Each number is 500 + 40 x the weight over its row's rms, rounded and kept within 0 to 999. Layers, rows and columns count from 0. Numbers have three digits each. The size before them is the row's rms in percent of the matrix's.

# down: layer 2 MLP down (transposed), 384x96, rms 0.0707, rows 256-339, columns 64-95
# up: layer 2 MLP up, 384x96, rms 0.0708, rows 257-340, columns 64-95
down256 113:469498504536536538504506428554515476502583566519481469502522525482462478525495459532466445436457
up257 103:533428519376439517502525433536445494534534525576540461504516444551505472430513504484557476566536
down257 110:545490531539520528443519497499410450493445461533530477582488497451529536448520483468525519506549
up258 099:585536499493481533536489485434487564439503516491483512521509480600476450490523471447520463508469
down258 097:509536483536518477470376486445469551467502425504501497503511486518490475519482523454524481434472
up259 101:508530509496476531535448512498479537540529485494569549514505549500503435458481489470463576457506
down259 105:506506469517539459529533538442440507476463513524499527550558479454567508510518589501544517476456
up260 088:522482482495426515507543450508523563509450510412434445527470428501509448553496493492497449506562
down260 098:438511516490526537474498556524431491498517450481445487573511487562469525551561497511490431422478
up261 099:488476479415422485467548479568502484531513448404481541548544571487501533551527471459543492509508
down261 098:489464469494562461506520465541480519519507473506498520520468511492552503504530527482529499467525
up262 091:523530461550513492457549444477470514537539543478504520484506531475523403553472513503456584464537
down262 096:529512555533550534501545523527596549482485516503476544518494486431514511554496531463474521487499
up263 092:493492474484450485429496457456493536464522530531438450482501559543485419554513467486510461488548
down263 097:515511479477495499509413478483547493457454541533479499494574440552460468519479585439493461431494
up264 085:511493424506520434466494514513492522546482455471582486462488501504426549545456442508523524558419
down264 086:529470459481589463449512477548439538535518436491501475478449485500464530608548489570503551466438
up265 081:537503576503489487545465468481531451504500536484528441451524512552526525476495459511492535575452
down265 092:532479493544527456460487439452513486462522560458439486523504546446538501535455551487578516501495
up266 095:554538467439485465554520478421535551474559461501521466443474421451513444512480503528470413537465
down266 099:564519482429495454433528464536523566435501519592506526502504455477550515509535471535478414526417
up267 079:565493567472438526463474568416543522492509479435474566483541566520517451457507491492499507503434
down267 090:487534441425452557471513554463528524528477568535518443527552503566511446524518508490538484511381
up268 114:459506515475511519467419473532498476454487524435514532536559471520428512544490504450545496584431
down268 099:474493480543453489485470499512475494523427510484550448501504466571414494533552451537527507557467
up269 133:489486498490531538481521452461533493522533494520502449395501514528500504575462499526410499450482
down269 119:458522514513552520567538459496542468459510532510543482496422512494490474581487485551475510468527
up270 093:559546537478492512530540516464542383500458574478516541542478511507523492575497494520481480516494
down270 093:538523579540552579476525524414521488528413505473497534500512541502530550539505506461467444501528
up271 105:504548428498543468420482545435554459470534510466492505506490500521488574508418471526481470419537
down271 109:477442504490470480492516502455522467471455567493535517440438523485521504601539550530556502481565
up272 109:528551474540558496416432541465465419449529538480552501487494505543500430542551463522456424546485
down272 104:557565499424420557512456507456481429522474506518542507462505497492477502523523523482466440506530
up273 095:473523492459460482443454545493454537509465482504515522525552488495464507394538488491434454521497
down273 088:436568479476443470466471474507482500541502448548488528499484526488486490522527548560494515512539
up274 100:495481492524487494449442448436521470517540495511555560448495521462503411480455473504401420532516
down274 101:515454524509481461492532504458475473417565530424437422467458491460563503475490519528512532606518
up275 105:481555481505529522383519484551514444508499552502539490541546508492507529490517494555485565528475
down275 096:471508474496515514457487479476512488547507506541469470504463469555508527518418464481506545436473
up276 088:498555444475528517459542548488481474507525506538536477465587434551486453472517443514486501533469
down276 091:467497528559556485490529554553474524567608428447519547490468510483505454494524439499527517516472
up277 085:525481486470492501475524548429521547521445507482505464537491545499470497592521505386511486508571
down277 086:539457486561533564477518468415409503443405439513428485510559470502493521539451468464496527522552
up278 108:483513541448395573459493531505438518437501542480452474471483518486482565529439447481499514479509
down278 117:497530527520508479479525501566437512492561534482534404449464490608481437503464514452511420457423
up279 089:504554500437504573524490551436494541533484485473540545539516559535492454468528469490441557479553
down279 100:475505475503467505543467562463476403516443496412550527485551485518546506535496517526524498495467
up280 108:494465529473472617519528513480509530505538561517514502472489520454535433435471546504493539462502
down280 107:467473520483561576548481488480527538527500585511526482462505520408601506482477533541466503481491
up281 099:534471494423547545445449520490507405481553450468538503479561505453510447461481514484456462498526
down281 104:504529513488523484467538454509485450455471513519472464518470430484528485461542480519493574491536
up282 112:530487544459514514540469444505586521496508436475532479533498558506507513503497503537443505459457
down282 105:499503496455541430498514588481595568555519444480520500484536498419524535421531501464466529510538
up283 124:488498498461490621516535467463485570498480546479554490497466557499459532472513478458456542461550
down283 130:455486483605546540577476488508481522553534479524505577498516532507533537487525509537590495443464
up284 087:503446457454462510410473484577502537471535510508443463469561509506432484495499463487494514583470
down284 096:449494492459506531454468493454474426532458410541526472533581469542447454552484459477531470432548
up285 090:463497434453534577549519515535490500516562500449475421494520520546462534505477467510469456508531
down285 093:459545535469462543470463486553471487533519614464457526496500498434456469538511434457424529500538
up286 113:523502469457529583512514473463531465482472441475473512420477473551443468464539480496432487380477
down286 097:484508527537482521525473495498503462401405456465458499563410525524497506473496414568547506422407
up287 110:457479490495472505461533526476497436527527501442434542470496538477485484533482491429522557454518
down287 112:528425485490469473497564510520464513473537513473530530494497482547455497475504434525504483428432
up288 095:486570535440509457540439483495492465513514484526516475509538479456461434556474499413542462452439
down288 095:487514502499457411523522443434488485518491495478425543524505532516489484601523540443381462529453
up289 103:431483496458542532482547532449496467549451549537461574437464508479551461491592520414465557519501
down289 106:446561469509429499505489492506513506548462514511524497481446507471514508463430527524525516480513
up290 103:569570551438458546515495503507559440543540568476466414501482522524497543445452500438488531470573
down290 103:573478555516471504511557495486444534496552537554494377477463481424438486486482532475461530542558
up291 104:473489501543531439478444484516542573529526505480483546522610504470418450505470473500517510470479
down291 104:443495439446462508518492512467476445513512523514472466566491438530523433507517456461464555410520
up292 087:506584558541495503441500526439548506491498492452450553537407461525525489602489510444520546525523
down292 087:527505472498509558535543513483462445501582453525436564506533489460465495491494511452449424492516
up293 108:491507484519524482451586384513525532486533544540505460514517451571428530465580526519500480508508
down293 119:468556453449526489511510493481530533466475451586580492491473419472526545507572458513507489517552
up294 112:559439558488489477466507522495464492438467552499565541501466528514509441521559452511529469462535
down294 107:509479490481596505488549468515419455457496464488450551558559535466490515591557531487449418459544
up295 098:484530482528529607517523455499541537492488450501448510506575490461478433337533501471482490514444
down295 093:404533530557504490457455432489499447522558469510501550543528540440500474426517490493458496463492
up296 124:512500519508504473435586519528464470529417573540429515535473443473491473642538526511525460519534
down296 092:516492488473554584485540471448489492477449403495435519561544490548458547548455497442434463461550
up297 096:567495502537494498538504540504498603527435603576541438477516484502441549548520550484523562525575
down297 098:550454503511515516526540435420428503525473554519509451474438483523521506469544490437506460538528
up298 097:518517558500488468533532468472463515403425512516586441497484472520419421467455563472483481487413
down298 095:539435527475453465489457512492520556400471525486527563503515492449529496491505589546472546541469
up299 103:470572478516510508507514529488564517562475460541539487482519467559474484502494524480535544421454
down299 109:541474458451515505474528474570566535496494480477453507538457508404470533449495522522544448523536
up300 102:496525556520542458409458481471518424517501438522528478510506533497516488507552524505393502474525
down300 104:452546520541494531541522503505508450488563462549509447532565461494588523474542504533553493437472
up301 106:581427537432445492524512481428474472539466561432551495501503528569499445443515531505362547514528
down301 099:494528433477516447462527492552487488463487536462438510495540499523533545494501585481500515535528
up302 135:541493544390502491491532441500500448448450524437576420492480443573526457476487494490419445530471
down302 118:570483496485484441458503552506511432489465417417537423485510475569558483542464454539483494552496
up303 086:518509425535452586474499455486534470560519489496454521429498447508474429349487498441474417544434
down303 091:437513447544486482533444495495464489548513466468550540508522562468457494464476547508445490544528
up304 109:521456441393471515544546451534524558584477465451507473528557493522448550490560508515496502557468
down304 104:476488479526522542534539522521497497517423490387521502459467532469496507448490431591517539541432
up305 096:486530450469477497493447538488470471541502462504497466465481599491529553511424479498464500469448
down305 095:464497451541546495493462476571502484540447436518509518530423485542438494595496494547546504437451
up306 087:502527488473523543522452499520468505459444528424537532465497486541543526470470523520489474473502
down306 087:428504542513504527518473516516475552486472526442528527536425491524554485571493583538523474434413
up307 088:497552590520495554467439523436563527534505486536490536470478574456437523504532518445455476514482
down307 089:458444536509520513523467535516502453480492569489547432522502497477456502520461456504422460432532
up308 102:478522404467456499537551508473499597546497445514540436522479447484478547489521497511529474469562
down308 103:470540461386491434440474530517519452443422536474437442476473514510493468533531513499532493492518
up309 087:484566508488456500510443556515496544528443452462502570520541424500418583446473474455505472445510
down309 093:525602478579430502546465501435525473496430513554528490467443504464533461459502556472381568529538
up310 115:532475501491507491496456512530587504521476466470517414393517519525459537428459510537547505586449
down310 101:532445531452488440483485478526479509501506457496504537500470436554470534524465495568486552523418
up311 095:512576535482500485518466464515503449531500523478525517510576531504509488528528534404516503519414
down311 101:481529527634492471495528447518405466480455499453526510505516479533499473498566463515493571558446
up312 095:503518514526513460499445487524589461529524508489568505462457544506538517512519488550497515474473
down312 098:514488502509551463469496416465470570565492515540496459483474546391473521579503537485565491483524
up313 097:461481492503493550444495520477535454479406512494520486520491533419508520443494520522565487540470
down313 085:496497531503514460452569502484471525441500494508502467533521469458439522432505523501509492510437
up314 092:569461478551529521462539529542571538496486466517481476477510437547466477413500468529532514462522
down314 093:449470501527528520519546545509510483467453551575503450488504458451450459470501533488603548479490
up315 136:532494467465503583457519469433501502430490501495528440390493521549453497518494503524423489473462
down315 112:425487533496481561520513451586565431453491524486529484480468490479466517495499462551457498449493
up316 092:497484486551532493532512545476584522455466459533540464429527481509524543522554529498478459545490
down316 097:497473524551560468493559554478503508472489468438473542459537506461487537438570587541498481478451
up317 092:513482443532494504444486467486479480451531542469483401477512510567555516524516431477504527583449
down317 100:453586571449444512522434469497528517518469492494507507457522478563489564537467513529507466420465
up318 090:491518511530537474512464449576535514514505517473550451480521507519538532495461469557496577551481
down318 102:542504526476470445463500478470411473522504450465488482560545489498468615564490462518470455497440
up319 092:494422366474497568529482479509506511515507518524512510505468452502518525488498496374528495500541
down319 091:449484432459494520504515547547507501469533490496522514550485587455566456439527451472479512541505
up320 102:527496496484492551506518432472478555544494510544546532475531561526435453515526432482469443577493
down320 101:489482504510497543548534549468519455437494484573558532489490520494501465472518523450542558474538
up321 089:583509460463502565443504477532526573473477485550446442502520459472487547516540498521526512544498
down321 087:476479492482491443420534522486469573463528513522438514509538489510434516513514466485541456481540
up322 095:498486565506540493496525440557536484462427447551548460428493494510561546479544504513457471507493
down322 105:536415482543531470504558504467424529528527450480494542517538514520540556460580536523491505491501
up323 103:584457490485472497452544515465476465472517554419509523497573552512426473506563490483537446508466
down323 100:538448549479545504454501492440502447530474535518504546450617533511468441553554510534553518415462
up324 091:565488460466514517553496490431436467493491559505484501474462431498469541509466365463478474532552
down324 095:457476423451508486459512565521484513440572570476492479524534550471595446490473468493505451463487
up325 097:553479495419523509505494473543495631510428474516532484500562542497476414497531552446546554520503
down325 101:485436502523531462509504444504460482498433514501528489463536495517461444427513571512552511491526
up326 096:511538506445447516406483561523486510497499528457553521465496491518440510530542496488474476514513
down326 100:532531494524520512555514491519465471477518525522517532471350464477557511488489430470457498542573
up327 095:528502456448469587528474404440506474557518470501521530481519502507512481475482498466501449484525
down327 089:425514491512501524464464504433459505510611455505511447508539505523472457432567498555512532578536
up328 107:494442531515499617542551491497511444481484523415496481507549477505457498435499478516548542473486
down328 112:465447540518509461525524531480500479529495515458495544518461393398493510515515511454543488533443
up329 103:502483540459485523488597511554599560531500497438498508469450495534533545459441516485513512565503
down329 100:483403478449518522494450587506502557513499557477490533484481498487479490445492474463470403583531
up330 113:457501539473497471557505444464496506443522468526503463479492517556482550509482577461455543436537
down330 109:553550552464494512519424462572504522466516451482483435483546525508447504499491464407544487523503
up331 101:499444465493483618493468541514600436486525513418534535510486511516482526494459566466494486475498
down331 102:537537463466441529496506502391470521554604566551501550511488487457522444558458532497529523499545
up332 108:511487503476423554485509469465515583556491465483488489480463640549508449465472466436452510433507
down332 109:414577504393444415430534581448530451443509470434447453537522534542413490489481457476525439487493
up333 106:528495446516466521503453512453444462514443463432525467541534535509498506508485474505483495497478
down333 109:457486497543471547550483466542538463450482526497451531445474549440537495460473499498557524567521
up334 099:552439509515542518519494481503623464470458459466564472453497472583461520415501541528521527484467
down334 101:469390605457502480514549474486468501452545469445520520503474477570485537506507575579525515514427
up335 098:524477478485429566573545447545550553591453520419517508471592477540506585498525509496543469514487
down335 099:436488507498526465471499480464497597507502569499522513443467492532495495485499501467485490506467
up336 094:536512492452545543500380536497593488435513504555501454480510442490516522539466502448443537564547
down336 101:487502492435506464519452485468474421491493496479552514511528509445576486570458565484557579461496
up337 102:601461511525551541515527519498551549467451497506581393447518477549458497571497504535486431555452
down337 106:527445564560558476525548523513501466440516394427496544448463486520447479510490536586495487508473
up338 102:591462479517518525516485457541507498496498458500513500424488439548490545481522422456498429511521
down338 097:482491471510525485492520533506454519416516416444503545555518502447529502451486560502435469469520
up339 109:528478560495487532566519473500510493533497518526509401448502525468437513555529478519415414468509
down339 108:534566580456477553514465433488554495526567526553542409499543505448425524508489482481498503498494
up340 109:500493500451505498495437428581510555558529511588495493479515565475455523458495531446521481564532